{"n_layer": 13, "d_model": 256, "n_head": 4, "n_kv_head": 1, "head_dim": 64, "d_mlp": 1024, "vocab_size": 1990, "activation": "squared_relu", "norm": "rmsnorm", "norm_place": "pre", "norm_eps": 1e-05, "positions": "rope", "rope_base": 1020.0, "rope_fraction": 0.5, "qk_norm": true, "attn_scale": 0.125, "bias": "none", "tie_embeddings": true, "parallel_block": true, "extras": ["local attention windows", "shifted keys", "gated attention", "exclusive self-attention", "value embeddings", "hashed n-gram embeddings", "a smear gate", "learned residual scales", "capped logits"], "init": "uniform", "init_std_qkv": 0.0162, "init_std_o": 0.00318, "init_std_up": 0.0162, "init_std_down": 0.00159, "optimizer": "muon_variant", "lr": 0.00618, "lr_mult_o": 1.68, "lr_mult_up": 1.42, "beta1": 0.9, "lr_head": 0.00693, "warmup_steps": 49, "schedule": "cos", "final_lr_fraction": 0.0, "batch_tokens": [16384, 32768, 65536], "seq_len": 512, "doc_mask": true, "train_tokens": 513000000, "steps": 15915, "dataset": "wikipedia_en"}
Each number is 500 + 25 x the weight over its row's rms, rounded and kept within 0 to 999. Layers, rows and columns count from 0. Numbers have three digits each. The size before them is the row's rms in percent of the matrix's.

# layer 4 MLP up, 1024x256, rms 0.207, rows 499-553, columns 128-255
018:490522526485478477514509521495501503506445516455473528477526519449476484457535488508516521500501534523534525541478467513510470476526544481515532527514512484548498491558498477510492542512465434540487501533491498492490525552468495485505487524514513459538512468509504491485513478495495485493512490511507502518494467517524536467527508481507513516482534504484515556515495517502539512492538
120:528504506449476488531497477502465498528522477530536500494526493499494464533519483481512495508525495491485505490488500529481484495514478461447480500482500503515508504505531516474481526539481568489463495466497476508506499487492499529516480484463519518496480504512499500537512502489472474537498489467480519529484526514471500477516503468487445533510505467524446498533501526514522520526481
119:500519500500493498507486458489517504561460479506480491522507488542531501511492476444531464527527518514507522494535517489527518472496484483491535528503518486518543547513504528464491480452494556473505478443524503485501476497464454509502538503517472537464473477500500491523507499497505495501488506438492526496526489497529525514477460495518468523465497490517512552488464493502506481502532
141:500486525482518506504459499480482482500526455480497515557482465491526532526489484442492510493520510448500528458457506492500479495512504476486510503471474499542517470508511521485506530510552490478467508456501530500502489493492492501502494501476511516484542487505512497522502515507541506506536492551502508485484493502496517461491496485480483548516518508446488474463547504507440490514517
131:504467509530494502484481474481510482474493448468508539535460512482525532462463488488529519501530484507475463506489522511514508487532521499500452504484483522480536493494516478494496456444480444531515491513488500508504447502479524447504538456511525482539487496531518475524477524506509484532509523477543529500513518469514510529502510502475508509491498510550519501512512528447470508534498
116:523510473470485449555488518503535492512553520518485523571483488511528512498490481507504550521458481509478516541488512484522500528523506509531519521513460460481481513497548488481501548498455507515517465520518515459489470505559497480524475493505466490534479499456482484480544495480478546503498468445503488471467481494501503465553499501473493480481507518494512482462492498504507507468504
026:511475508500507492557485468503566495486487467540511500489534532505552487509513477540496531543472463440510496473527494495534486475518465511555460513469487523478507462519464470521499549541495510492497481509488490514477507486474503474460503518508511512492487503495513502545515522498529481518493528507530492529491444480484471522496498515489478494564496477489510473472486522455507507504492
128:497477537494519491523505498479509513521499522520515501462482525528467480495518529492512503566448459492485499539516538541525537527482471509496483516489491521479535500491570538485461510451520515523520477439448486518476540509541487521449471505468508552488508467522476479468517500467486488516506507505495463527510484491533472520485477494488460484494471471515477473453489513526500491507535
107:483485488513512467512482540469526484492491499491500493470540523504490487485440487537535521505547507494526487492528523464502435524506491506516497461500517493518519459486517512508481506510542537515525518485465493500542506472526444528522532490532527520558466477504502502512537496518446485487547505497543495515484516468496519535499447531524461532491491518517502495502513509473542502504498
013:513506505509481528529548521498498491495531493483496496529503509494496506502495499514527508565467495505454493504509515461488506508543512504509478521460507513495534503467537466504488480503529513473552493450528526479483471508523523537507491539456496513472519507515498503487409505492476520549480480483544505537510550470524497498511479492505509520504467482481495460498543496541519494447461
036:533476502497478512510507517496504506527490540493525482498484520455535484488553460464492501456458501564490444528506473489478468477516522464536510531496477463502471503502487504554502529485494505501512492498492499527488484520513477488466499493492526524433508486512505515510485488495506446518522485513514477435482522466531533484510459526478516470451460506493473487503524449483458531525503
124:477513517518479475522505511529464466518416495483499499502495517501539517483508462479483509487492504464462517462503477478558469559479493465506514456477464520504499450505511531560534486494549494488520531559484509537521482547476493504524440460496551475534530451499486547516495491463497479533483485501488487540517478468532494462508562539514486486486511503501507517471507484499521467529506
007:531490510472528483537495499477519467479498471443514487510476490483486518516496470498512494520469497540507460515509472539498480491493508477518553527507491533492532499483503480533483490514460492489534497491489534493498484499550480544537538507455528486516510507501495517484446509525528496499487506490534499525498520481449538537535489483470432527514475485497511511500486480508471541464485
137:504474490532522495484481487463516465522467538502533519532524513470517525525547494467517493450488469490519511492483525515468484512484483528539484475523418491498483493519509560509483528488492487444511485563493526502502487478498509518483493526526480539534486489498543468578450511503499498489532530526454476526509460519509525456538488509496494491530497511497492501474522517537516469530516
016:523551514484518495499480508473484515487503475484504511480473498463518509489492513521505493461493516497519489453496495515526512495498557501517503523516476482553482526489524486503517492548513465587502507516496530484514506498484503489473471515457479477559453503536510516506504545514497494483487503497443530513504517533511484463505485487487483523490525524499468451499489523485514504482537
013:488501497497545539490507474522495543471480497508452463506525459479523496512518545535520501510493467504587501477498467545490509487468499472477511525480517501496499462491501501536518468513543531485487480489498499495483476489520529474524502509535488515515530542518485468506516492481519506471478521513480470541498540475506511535523515489518521513514534464486547532451506476515475500513478
075:514489469512532517476518539493506550477502511524537521465537501534509470522462487543497526538520481518507482495474568505530496480503520495501483469495460531510497502571507454518514506503530512482456505532507458491451497499468488541478496460503486475482494517463516505489508478510522499512529515508555468486490451463512484473498525455543518513485518449539485503515526499559517511458501
099:544477485478478488471520465534558527499536507492497521519512518444552454510500514483513542507546512513517498507497500540468491488471516524554479527504515539474537475497523459493471471517501440497517522474506466464463476449463509485457501522548495504546478515438473497481520541495505524517533527542486518545510510546508476480473510465452534487529525471518517499470493527469491473460506
120:512489504493523497509469542571517512497509497485499477504512538491508492470493491521484540489511469508568526491501506537511512491517520470496495473507524499507526474483517507538478503556477500547518459534458527481549492478522513495482490469506496493508515485505504469488509518526507524523514498493492453545503490477534504518497545555489525496514488547483527519492517506509543535482570
112:537460485501536496542474511510503488502484498521462472511487486452487502481509495506476442495504501473533464504539474501491528488525471485467493468501541533486525472501537500509541481520505519544490544515495555486479435517514487553541534487542534513488504486456531495483520481515537506514513471461517510536488490480512511492485494454511510516510492524498476496491502501516505508489492
074:468515494515539513486499489493507521478495480486488495523513510498470536500540464493504505461485479485493498494495480517533488583508497487479533487541502566483520507516534483487507513508520532468510512544526507526511544457517516515495508494496493520524558548500500515504480500497489468519537440498487487511517523554510509516515501495469513459480465486530527526528495484502479464480529
131:457579512503489457495513457481554512465515505501492502462486530477505510447510551527473525493498495491528526504504511505564507486542462500502515506498518490495507494497526463517485554570493479481478506476480467474521520496540509496538532493526513509477482501486501503477471540524517445526492523539524481467561443497474505505476499493484507491452492493490535513525473480471520490522509
017:546483505501513527475494514470503446512497528527538480471479538493535504510487503488478499474489505461436530474506504467497499493508506473507497538529459534489471451501441533503494517516493481486476504477504556520537524510478516507516506472533515518524473460496492548528516451507461512497530512520495509482514501489536522511524483526494493527469451496476501518480519506492498496472532
136:522497481510484480495489487491511478496536487487484507519472523469488518483493494487476522501541525528468491520477516479465503470436481478474474545501489466479543539532471513515503545512534536556507532508497444504477450492508499522521482464458494547546538500492509480464481504503480520467487477497512477512508480517516491490429466507470543494542499519483496452499534494481495476499501
135:502469475501534501504464486502479485509528500488507499491560508490488491541454505470526552517474538482515417497501497481519506522516494499481489501496500486450468524507516538495481469481487513491455477504503493485548460510544509503456518494534541491455515508471545460515527484516487544470497475544476522487483460490485482503508497488505504564509486535519502475503499519463489495462523
129:513465487528500508536480507478501518542522504487495513475550481488525493458464521437540518455515488479535520467506519484523490455551460520513485496488510513510476506519486480479513554509540452462504472513493515470485557478516541488468503483537500521506519532504490508492495501490490482510511506520466512500508522495551464450496518581517493498508497503506531488488499508474528518521535
009:512452474502526511545531536487511490514489539489557536496510514473491509516498483524531558516469544507506466508498467474474473473498506533507519511484520484516536503422515485553557520479497484481506445527538542510508509488495465523483511496471492488514469482506475503488513469470489480535460507506493470467501512490522534557528514519464506501458459521493478531474498502494520518510470
124:511543507555510476528530522492521458507521537518472493543516477527514524485462510479544533485526545517499525477498500529522460504480513469476489477549492480451545508486474456476521499509473464484510510560492507493502494476504533505480465447498526481465494480457483502508483464500497501501531497515497500498467503508526461495500488486497472510503497487511502497486446462529470535508507
113:465517454479513494488483518467503501419480478505551484497471517487476510523500486509518481510483519503537508496510456510440506531497537501429502502490537511512489488486499489508528515556504503504458547481464515503493448488493501486532486483500506518496458536491503492512516497489483497499524449520512477520531476526510496508471499481467501514541478500524501469451489483519477478502528
132:515559503509535505510480501487524472516449496475489537501483530518493507463550466506493482485542468478509468503529511497539465508517503493450463492512528513521536502490559465521545503465483503538498481501523475483481485467507513537483525515487496546534551496482504492499494488470491490492476500541519526503544549489554515529512477474464493518519507514562480604510526481523480481481471
053:521464488465499510438507459498532441508506496475532546500474500506494504530506512521482489509501476502523535540469481504460510516468519524496486498518459489500497518498501490518504494537442538463498519478522518469521490513495514488471489505527480494512501497462471516519510508535485495452522445491515529449564496488489509500460547524511480530478462500471499535544476505504503514503465
022:497491461486457490504488506504479458497521508538492473477489486491459509502502465496552488498507485525497484479524532485471505536492486483484507516517489535528532531515504520492524506535548511498506520485479497456504511516502536428501484484509523487545496508503437514499499526462499513470529477484477537473522468473524473485458524481516499495494517452491540477501498531472470547503536
042:456516511475447528518531490487493513481498500519505489531516510500449502483510478479561542491506460517486499497491503511479468487434509490472513493507498511531518504507532537486526535487493467498528505510462506493503494478457485464482498466495470505505548522522528528506455481490484483495526506490527529512475525493499469505489474499471488533480540464535531532495523480527529499498489
106:456490515488485514510545491477513472514524540458505476507518542505528532462475512494480509506493500501491479502515485509478491503483470480522498505459480508516501516467531481481491494496512541537562461547501539499475560481526466524499495517502545473507472455488534547497529516506512535468477504528494482503516506492434475494492499497484506468461513515469514536461474528522512458482491
118:506487467490513506503530506492525494521516542522534528486492540486496530535484469491533499535452496507480500530538518469484500482503494448476467478509477513528499479525493480503512478521514495493471476461508479469488534516514491543496490473567522537536492524472440493486536491496495502501543504520488494457517531519506503495452480540556443484452493495534461468493529484454493529469506
122:555466495481480489505507431475515505494531493521519483496538545530476497468527437537505484520529504492521480537518445493530473483528472525534487497475467483486541486551507516468523506536483523510525510525479498481509519453494497443497516525487501480495523462546480517528506531468499481481561515492502530521530503545507490470497479509483504528502483516522489483471469497527506489498517
067:524556533486494495473486498490488520504502503490494501484520479473496539461525451477479495453517493498525538501504481522491507475522500483522509512479533524503495493530516506506473518490496483552476473502515508514489530483439529513499477467477561466518482466494523470511465496469573499480525519508505536468485497492494512499469503512497439474505529520523522493508482476485485474478553
130:527518467496529492519552532469493478534519455499480518498531474530529492528485491448510527498532538484512501493457468537506496455503472530522460527478470499503461523526509508520483517530484497512499500512498505495481492474486524477493499493478530461574469540494507522536480502479471517501505520524522478496555468512539478447459477515483520518482474501486462506495513524518534465514511
028:482516478487483491513523476502474491506488526478490478491503511517497488530525522461470441485465548502514489517452469528499509490460520485522489501530487507480470454531499496524498528467518509531450447473491526512491507507508483528498476468515457486483486519486486510519545496517535514499459508518540504542501508495471507479473494526492512460458438519486497492460528493548525506471501
101:544508507511511465481510511516533516507505486466506540516587548488478544504498506448523484499503514499509467492489504499465492472481490479496535516460503477520480488514493497467479519483475412499491448510504520526511465550545524505522528524531505537474491515486471527538489485533526462519516504505477535535500509578480522472508507494476480476529470494501497524523493546519445532534501
105:506522507518477468521538501506494543494508519461490521481467478500522432535517508504518522517497443512491490498535531488544477513491496517465481543514477527491509469527496487487473519511534513487441524480487511472473482505462524560462484523511499525498483474499500517438548494518469454470515522476493525474481493531540490537525535511486507548493532503458485513519509510488503494531467
115:524514472528505461490493511513482469508475494483522526498514483483496470552506475512474536520481514509514519525512548477490516521500537468499480516506441475502456480569510473497502493524487513528506487506508525500515500528515479479535468476483501527509527518515518510459483512470474504459503502509517519500501494490515501530485498497480458473470465489485504536580513542521543558516498
124:517455501525453544472495502512454535504514499455508517524499548543483506569464473566530476532513499472500509454526485466475506493486484530473483438510487511497476493467471510478476488499489490498574521460542493484517496486526475516525530494490518506534513529485518536478508488507519457505526521488478514497469515505457520490494458475550521511504494522512479466513536518502477511489527
128:487471460540529508515432476490459501487513523535529453500501496484509534424500505503536498513566475490468481470479545525479474511498496512504526521487530510490541544444508479521466539513540530525519478483524468498462537530480502523487505465533516481489497481449487494504517524500469502452511509492498490503489507500483505506503461528546464553542466525443447493497517480507509532474465
103:492511496479501472528520555481514522518524495490499489506511507529502538559503494500485522471496479482574534468544525520503481474467477475510518487497501516484467473452466512511520498496448495471443486491536496504535476485460485522532510468497484461529504543457464542492457499499484529530496505471466511533529498526527521535458513519481504491468479502490486507480549491520507494467562
122:478468496487482486490546535520475461482439465513520521470530543553495514503500508475517504485513500534487480504512524541495542539466497499468512523537524470491489517479535532515509484483483531506484501487552477517520457509560527476482488506446500516507531490530536490503516503504475531506542478469504505511482478474490534478491573527507508518459466479502459474473518488450490490508503
122:538506493514531480503513495525493462455474501514504529490507531524444521466497475488509496507531514456491517468553457511526529543538502492461529494535513518515481526478501472504519519475478521477488501516533474503542457480501522515505471480529519498505542547505533526466502514472534470454431480541466500489520483515487484516501500477517445480524508512480533510498565490504439523472510
134:441507489486489462459506494515510509518498497472471496527479496558511488478479475514525487505515508509485507480515501482502505472505498521526478510526517512508549497509473526461478487497506496491511473535501467507484451493528516525531515489495526480484498475488514542541478454517491467497470470488503494478485512542530545535570488489458506544530524496528500539498489497476524537467510
019:475541576491494519485481527522516508522492464515526529483523527490466548472546455537502498464479511509532496488494510508513485491515512490498527504496536530495534494511509494486477522501483492549488501512532533472522530474475500508509468559503545499496461458518512450492496480498521515549507510515495525526502500516533466509506530472479453454459514469471504453508489516511528486471508
131:449482504493492486475445465533479464508482493518486498529532514496497506492499510516489502502512488475467527531480490483490486457457498542493486510478498500477543482516444485491523569499553520551508504497512490500510520522490470522526528506513497503480520485501508475500471484490516531495514487498525477551474493486552534524527496518476489508522462512507476487530522481522479493491486
094:499445482460494480509549523495492531539462536505547473522520487493539512534478497513461488522518528507533532503484501506529506525459483467502508502515514542528532480499530477505501529508490513507459512481549486531504536518480481546501498525526526510496508477473500496493528494520521491465539483477495498532551506539474527497530489518508488466502468497517543481518485554523482491469485
018:530487525503472488499483545505512515483489514531513487484432517478512507487470502490459467491468480486527509535500479472527514498535462485501497465497487551543521486529505529541494503471482524482515476522475490452489529492531477443489527495507548479509515552488520518538468556500456498522508503517487472496491495521498459495476497578508516493478490490523491439511504514477509486518509
122:500506492454483512511515499430556540464471453522480480488498505489480520491509487491522457524514534520509507506522500491492567490532519514562476504483479496499487479511508442486479487488479499498534542479474494508530483475506485495472509512509479505531526483544466521543510536491522478495490478511503497489516474559511515491484470469468507489436471504494510541471520500570515567511512
121:475531492515515484466474523530483496509460474475526554487478521483478463476487496551509481476510521469523510501467513483525494515519482468456502502539522511480498487499527505500428496505471478514544506485504512481480516480516478510488506486504463486481458484448537510521491514519473494511464497549509490519520488515516510515438485523465498510453511491524452481485533463514485443536497
132:518498484487495530494503502485501469490509491493539504501503510478494477539509540527490495526515483515530510481448487492510535532485474522556522493505492519524529492529530473479494492448533486473519507495532476499494511491489502516481483482510463520467527505484528519514466488516513536478567502482474489533522512470560526451509515502477501503512521520472538475535414508541480477514503
# layer 4 MLP down (transposed), 1024x256, rms 0.0352, rows 499-552, columns 128-255
019:493502523492486505477510512514500544503451535462481531512519488445519509485516466488525558491512566524454480521518529511545469510499469456516513562521509478515484436489485488500501527458504508483492495537511531531528554523514445557453486528490521534448509481490480450515509510491508481491467474527458488465495454534523511507553490497532483500536526508529517514490483499484531521516498
115:492502494471493511509527440509464536471502498535495486483541499450497469529512512531486521515512458471448466479502521514500494496483535500508485508543511517515490459489547490479491511497499490479483500527464454519528511466492527463514515533467475471540501480542484527524515486497489513472497536468464530490527505555476506504468494546506503493520515489510483517509509491477530517591476
126:502501523485507484500476559503477535492463505565508521499489508494488498501472471509481514505543557520521503485453503486496489479490473552504481471518493432512523496505479499487520537509493478485509533459512512509495491525517475494453497491537475529510466478537492525519496536491526496464510518467490506491475520473524499513518518511483501496503474517514485537504499501525486459493470
135:549512474457537473470519483488512492503519431494498484487497491516485510531487502530482517487506548482453519493508471480502492489517476516514504463518515481493499483510507469505481473510501461494513559482529480519487496497515523492494479514431509483495531473498486479503500499509473483530491464485475464476500488544465494493487514515511543526474521535445521465514528509494488510507505
128:462466509477527524504490500499498528526489490534476422527516524482488509562484531515486463486511492492528478517528482513463483521532493504478445506557532505502493500495464515494514515507481525481484462460526507498515472479457467477483510532514515459449514516523502509496495528477477477536509520499538511571487494503513513552503508490501494473527491547542523506497491507549476513485502
115:499519543470514475504475544544481516493534547523508468506515496504508522540470489491479514490482506550481486498487507473476510554500462511464489494476522507544437511500479512531476515503475525511537457507528509500510517556468473465504500531471464463468509499550513455527504477496481534485479533448477475501525513464508456479541505498506497485502504532527510472540483522479488552475482
024:478475469517502539510482506475496467497490493515503507512474502538520500514502458521493468465542428471497485436494545523468451521525518517471495544487511535498508475509510493484483541488510504497501502463511485489464506475523509463496563472480515487457498479493504535470514506519513467513473535534506456492523513486513505515504495482504494534501446521513475541535490490541499460506468
130:483481502498529492492534524492511518504525468517530483504485490499470492499471475481496522518466496461473502494484511480519531466495484518497518475503463505485551501494539484488452445484453504530491478464514502465462524511537530495474487483535477494437472467539548465496478503555469553485504511527519494537493515530517487528537448493470509514515523488523490498515506512495507535472513
105:501531516467531466477463511528510506491497509479482513500489483492495516524536500532467513529503472542484474499467511518504500481477543503489494543497486503502498499499510512486531544489509491480512505547498515478480535539486497490463505518492496470486473521497533486530479477472491512479454516496481522499510459555491488539498542474510528480533498526472530479511495492484467470466517
012:560490521462521523490502501526517533512556507520498471450495501497490496465492511561461524532505523487485493451444473520470545501499518483507465502548479505497520438467541522548494530500505518497500494514535503493479489448503464452499510439535506510480486551437490479508513524527519514466475462487484481484490472493503545486514503538501535485488505515545498491508533492496474485501523
034:524522527498478491537534509482510508539465484467525500448477528434541498510506477468497434497530514513452450515515478495481445477527468529520526514489523495507452503450541495515516525537511499489518551505502528517513462489492515526470510551489492502485497520499520520507463499513511497506488478514499481483501506506545526472479449513477547474479492491489473460476509480512442542519497
131:497470491515483493477496544506478495477509457517498562521561487517478506460537508533502474536456467536465483543523502507519511470513490524525482524479476469480513513454488492494486487522496524524487538523510533526482456482489487479505455524522569521538493480511495524526505480512528496485495507511484490465478524473459529500502472500507481510503521476526536483506465530479492520526495
006:478536486488517476488543485512500507520472527482530531529497449491476497480517526458491491490475487497459477495486518496509515475486454512511464531492517491501471491503535502506500518502497497496513519517494473532480529507502482456470505527507525502514520497513498493485517485514537538507458512507499476525458515482557519485475530467502481501465547478502460498440472488549532518515521
118:489510475490503501530509490538480538473453461515456473511497447525496520514544466486505494482486494517444522477510511444511503512503490490495512493518531519513504472460510481542499520505503535540489526497521492519482495519465482510454527524499546523518525503505475498520510486486562482527508517455511450512543526462508527475495461490515553487532498505505547509521531482481490527511515
018:464514516454513495506546487525512534506431521484511496529530510491503498502529505488523458489515522507479484528499517481490489498506486465496531520447439465529488508531514542493514533508503483479499490487506518478494481553530510536468464514523516530420515488502522455512503527468485520519496515500516522467481488526501521501534496522495476531511485534496481502493510454520555476470456
012:501527504501482467459532496496509467467486537471474534493489516488490535491490543479473471468495542467485505501467504466543505496476552505461496480486477560525502510472492471504484505466519461485535486521508463526486555537523518497476460534496485500477501507514534537461471481487470502482520483510515504512523495541496512461500509495493481441516443516509528510480577474496478460489484
077:502541489505533515528531517502511483513480459473493513460490509513480499473516496470468500487492429508473508518498530461518492468557497480496472482480442534468500503517523523514516499563518545532511521495473492509480503465489494520505511468451472512474495512491533526544512506520534486483497517535482525474506505551499473539513495477537450532520496507501462458541523495480483452484528
098:498491531532537484523523503517520499506536516508499474540469483492513454508527523499509525515504504466509500473528490524498506481490486509525490532486481551496539523495521511523485478507484493530494493526483484460491515481446503463506491498496505495568503500520546540481496516495483521520519466483510520526482519531517485491487554439489528532487486513476519494476511501527529493509497
125:481478517509469520467488518509496521554511507489469507518540481493512498532473501476487471489503491514461474458501501492521441490528500534501508467478471478502531532499500502529510472493506498503454501497479513507508496463502520462501526509464495498455456476511519506486495526487465499461487475468495504443487506479529516468501510484529520503539496479469480507457527512545492483499464
119:479530480504458497525506476525488505504509498487486492526532522518514516505492532480501543507526518474517522523500527471455489543481515530508495537528499470515485471525516474488502477434506488492499459510444434514491541500497491459490501536520510476512499538528493511509461507488500478492465506513453476494514476536549526467488503505523466483496530485532516479476501470560484479502522
078:468511469517527472497510506490532538509504495460507529518511507479501498462496492468471437479505482518496522522485518463506506493537478460474461461517471553475526535552486504479504520511496491502500471465517521508512514470440448483507520474537493509475504495493525519496483467496537479483539496470555499499480440517493518464498518477446471529492502514502534468475476496482482467526487
131:455549459472473500510512467467530454496511523527439464522518524498542475477483509538476463504514507484495504508489521516562500469521530495514504521532538470520500467521526487513495499507489538465461547473475528487500513519573526542507494525535557456497478455505499537497487500530542512486497524446455510471521468501446502485464473473495510493470497484521469546487500467419496507515514
017:507488490474469462476576534508515484494448504465497497497517501517477549465548529500480488514513459498513497501505530535530529489481491541495491489492526476465485459481512537531509489460450502523506475500492505454552521476479469511527480506487488540505520530477510521524542501497477536521504484513474511501484517520480493488458482491496492479491507487540437502518518533521506484498512
136:501522521502534501482525513474524480479503489466450485499505506508522555478451546477474543574516510537512554515492454555482479498489477487483501528493486507475514457490505456502486515519503494469537493530513455498464484491543511492533517461544472503512469494478553468503517470501484524462502449500493525525516519528509479513441496492519490473481486525494438486512505467513522494476513
124:489493489496510540505445522524488514472513502510492541538472468509514448511488506537513492542518471472496486503548524506488504493465522538520520489507490482506504501496480475496501518503496522496493518524467473538496486471454523462473552522496450491503501489487495529486471495488499502510518472508520531515479559502507486552474471517512486552480524502502508534532496444498510513461481
126:468522474517532505510530507512466524482501532507485503498488458536521471456480468503484502530500540467518476498480576514526505508507486526504513512482484455494524542510518484480487531520484478471524462498537469539460480477535507515493485470490473507483490453461510547493495495543499545535520505523470465488530511494492515518486496507501477487536494460535492493494496516488519512487499
008:505454509519496489490513526495506517516496509486540497517511513483493462497514492498507511517519527521504475466527499529519494486486483492492495504490482518507519448454527473554503514489480517499486502535495505534530529495512465466493486501491491480474487530493485521490480528488533489487512484473509475525529505495505498526487475521506506483494531516497463534539501470562442491506496
150:495515513535517569473480477532511511477504530475535489515539491479480453458516494522511499468561520487500516477502472498476511452495503443505493482527521483482521491505512459499499523509490475486495506521490521472423479485470485521518461488508514495514501505507453529483505510503505518512487508476504486481513499503453476456471446506472528475532495496508516541529497500526540535508530
110:510523475496506467463520476506508512512493492474529539515517445508469549495522508470451514492523536470511508500455490475502469555497462517500454491495524494508455541492500537560506503523505490470484492544459484511500500486463482528507517505488451527533462471418521457517508508491519467480495476501462464501491517511493514495478527512477523477541542525505480473481521492513500490524543
128:490478468500517467473515522521492478511493467511525523503543480501480494501524468517495482492506525501469494464471476475553530477542452517492507489510524505469580472495469523487493528495521514552508524468524506480469464469506479496507493522526496492513498519490522535528493475502529477471492497543531520528539513496444492501484456469481511524489489485496487513525490461514519483519479
052:532521522433496488519540497483507509527477456495482534505523501497458552499529498503473550497473516469491541582455441466434523505478515513544475459546524495531505486484528522533504475495458501506519531524485481498533510458492488521479483524534457488519508479524494484534489456505501509475495491496525464521522523479466527509485495516514481534472465490508518452480485532496515520518511
020:479503509472465484493513472519485502497503475465515497490515482504449532475497501486542496572518516515515489457535510493438494498482475496519466515520469519459542523505512525510459531512546513556525460526507512484512529512506483463512522498529474514509474527499494524518517541482525562529479489543512552481504516518544467445516518518532536538531468498531506487473501462507508497520501
035:505480495515508470474495495451475471525545488511524510513544503481534506527515500509522465445493499516503506480538501517469495528501525542542499500509505519472501478469499478479541507486467461514534465489502501473464536446462560519478510478478486550492520464495534502472516529482506441506528502444505510508492476490556501468470518527501491475494492492529580521501472496529497472553512
103:511487513491486512494524493513509486453467536502529492508505526481482507464509524515519527509521510494499445488489478525493523532522507517475476468513508471495469504446483508512525538510516545524486473494538495528502529494499495517460489507476538470517489480480510538461544513476502493475529500478519432513543480520491494502521502491506494464495548486497494509493498528482471491476459
118:513503476489480517464504515507501476470493502536538493462508417509496565507499539517517557535509493509476488489517503527517503495477463486506468455489463495509511520513520513525489513492545504504488504497487516494516470542479489569471512530508493500506487491500524521484488493502506524498453484482497505484508463533478503479484585522509501498476517450492493472545518516529498501490531
126:447495489502493474503495491530488522502505492485532527435473471471464462488512457487495476476502489462520491478485534536511449533477512466504507522526506519434492551542522491539464498485507465486510531518478482478472515510467529450508429478483486533478514547527474504496509473505505484492476493500501521489495527484512523506512492502482459493519497520450470511460507545514502513505482
068:477507493494526468483575494532492517475479530452511489513492515468511507483537518498516526491476543524480511521481530499519465487523476509536554522484523501524495517523474505456478503487527530483510511559480530513516493458499480512501490496490502517517500478505550482477508508505507532511471519544504515474496519525481492489468516497518463529469484539479493492521449503511490476470486
123:490450525529518471507494481438506487518544492500506504517522484479509482470483517495463472471466477530482492521501492527466519442476499488476454503486470494490460505495478518509487547509471509475494506490451486506500499489490481493521485498503505534516507562479525516531470504497496474492475437517516470520498463500511535485505522469461450460486495497498468454509480506509480474495542
027:511502506520513513519516492451544523532464507485524551513473506491501471471445541493533515526499454462529520502509447500554486493469484525483513529512488507492496522490520515479473542486482477537450493494519529509506487477508539526541516485448533555503516508520511457504484506504476478504509545499452493502491506468552508494496465530479509518486493507463502466494504491505495444478493
104:509494476442554499515527525491511532520520488458510505508496555514500504488508466514535488543499477502492442483472533521478479493542472475433536513493469508527536485461518480478499520522519469480516488512529547498508491532484546544503481504479489490502504488509461475469522526528499474429510510480514499480513490525484488479514439505498510506516485501513523496516508449522509525485480
102:537500527524464479494518523503503476501487486532488555553495533557522496533535491497527505511469454484565526500505495522530431511491496459509455522505456477503488516546505499484502511513527512474555515457506523527465472474475480496467497489498478516484492534512464479494512500488511475517507461527522494473508488504480502476522472497499467473528469508518506443518487477483464471468481
119:485465477533502461485477482518477505497475516503466522475453482481502510563535521541548532501479468525531537463540467484483468507535522480505449512539483492474462488554465479496481489462526459476521537496496509492475520476504530533527496496489509537493522514485486500507488499472438490545498498524478480521439527502484488486479545477500474462486482504491522495482489459502528534510484
130:498494492487478532477487485497466503508484533439499494549464479535482509526476492573491476507479486456493504481498516487457519450491476507522508481517516490503485499479473515494485505489492469474550509575532524470522503516490468518509498501478494467460514458512490545545526474503534518520483485486468488469418496532513493488486496469524517525503554496541500483516519514499479511508527
127:483482543517497519476446525453465501492471486513485530464465475512507506482492512544477522517484519485493505513484460490496482506488499435510465482520475509510499499510507468464449520457459514496501471521437549489537490511498515495513489493513465532567448498527505519482505459493508501461511517547486453485508495523509521494496461521504517539528488539532521518508499508482505506494510
100:497507483505513532526502494543501494517457492521555492499518507481459490447489502473525481487483476493502534504518534501503541488521509529512461472503509475493516509445550524499467528523480504474525490483506477498500476493483532504485494474492513570487527476474503480495501533491484560482481539471512505516514540520510502496531504465480515519520504547523496488477520453510540495497507
115:504525473515520516541547480513551521519505522470489479459505546486476502443469483517490489519522515512463469490444473463492487474533509503539474476477527489483522483468518483485524529501476460502477543475484507478466515487524518530492490476466499516484540520491496488556522527499477504490533544487482496529476501509489510489538503471498491539531481500496487515491488491482502510524470
133:529455526492519463538474505448538499485470530468503488505521519526455471554480475503503473480532475520494495466478491502498543463499479460506534507529507491514459454530501474473502541493488551502459479506484472489537516543498514491485485494485474508502534519491513497451456545483530491482453477526510471496507509550478479508493504482536520473523488509507499516499522520453473522507495
123:501458472480502488533495516478513477491505500500518512509456504526537520495540506536522531485473483449490495485521496511479538538506533520495465458483477501519472495504519509474484546440470567445483546510480473523507575460471554455478485499532502461520504500527505471464494518488498471528503510465510511458514464486454478505473468495538507536509528489500543484505499471489491510506515
020:490536493478412516510513456540529545484501512452509513532533502484499511454522501463522506499468537509443501481484506484539516520492477492523497535473488483532491493518492510475502511488496494456514503569483524483505530511520490544458499501521508530473503491486528478501498511489506513517503499501511495469506478545472521483495529542492466516529498552513493524534491487523504522532481
131:482498538542485436514513453509495500473496543494509458480542564513514521491458480534537479483523494532497494485539481509464504520502550511453494519502458499476494533478487504478489532500527489506508487442481533474453481467528508494488487515490443468485491471556527528530536511485502501491503527537542530532534498481498484506463540511512509519530494489491484526471518493519498488511516
092:535504457499523535497524499520489490496465482509490499530491508488516428514476485476504520494491460533510494497488471525540492536497485508455473505525516457501504444498530485474516474531544565478498511505489506487549459472511477496491503553482452509497507508516508545542455518501526504471520529511510505490486506481488505514439514542493543492491523512467488494526519544500505478503509
016:501465544535508518530536503508472488492510468519515512486475489477562514468468502548481473478432443496482514499493531503491497497489489503511514496502508503501506446501517455517524497506480536501474498514494481540458502477469509537477564461516507510481450472500519504458470519553534509535496499487525478520506524523484525487481508477519515518549490520512493495473531503467480495492479
115:527518527527491502522512491469530503512460491524427457486469473539463503478526509514497522496514504519491502498526502487542504512546530485503520486518523458515513474478472451522490498505525514471546543530468514526526488495474525480494491516485517498533498490498531522493524483507547501489496513477520520494482480536498471489508481551456507520495504479442515498557471514499507521495498
118:488532461498487496507481514521486493480509480451503461503523500496460482550487524491492522471487525504487489497479511536482482510480475508473505572507523513519471470509482521498515487508474458518530511523563459509480531439539493488483553538467514482523499461478540490554503507483512486523480554542571509514555489509482475517489540473507500504514516490521474446491516492508483533515512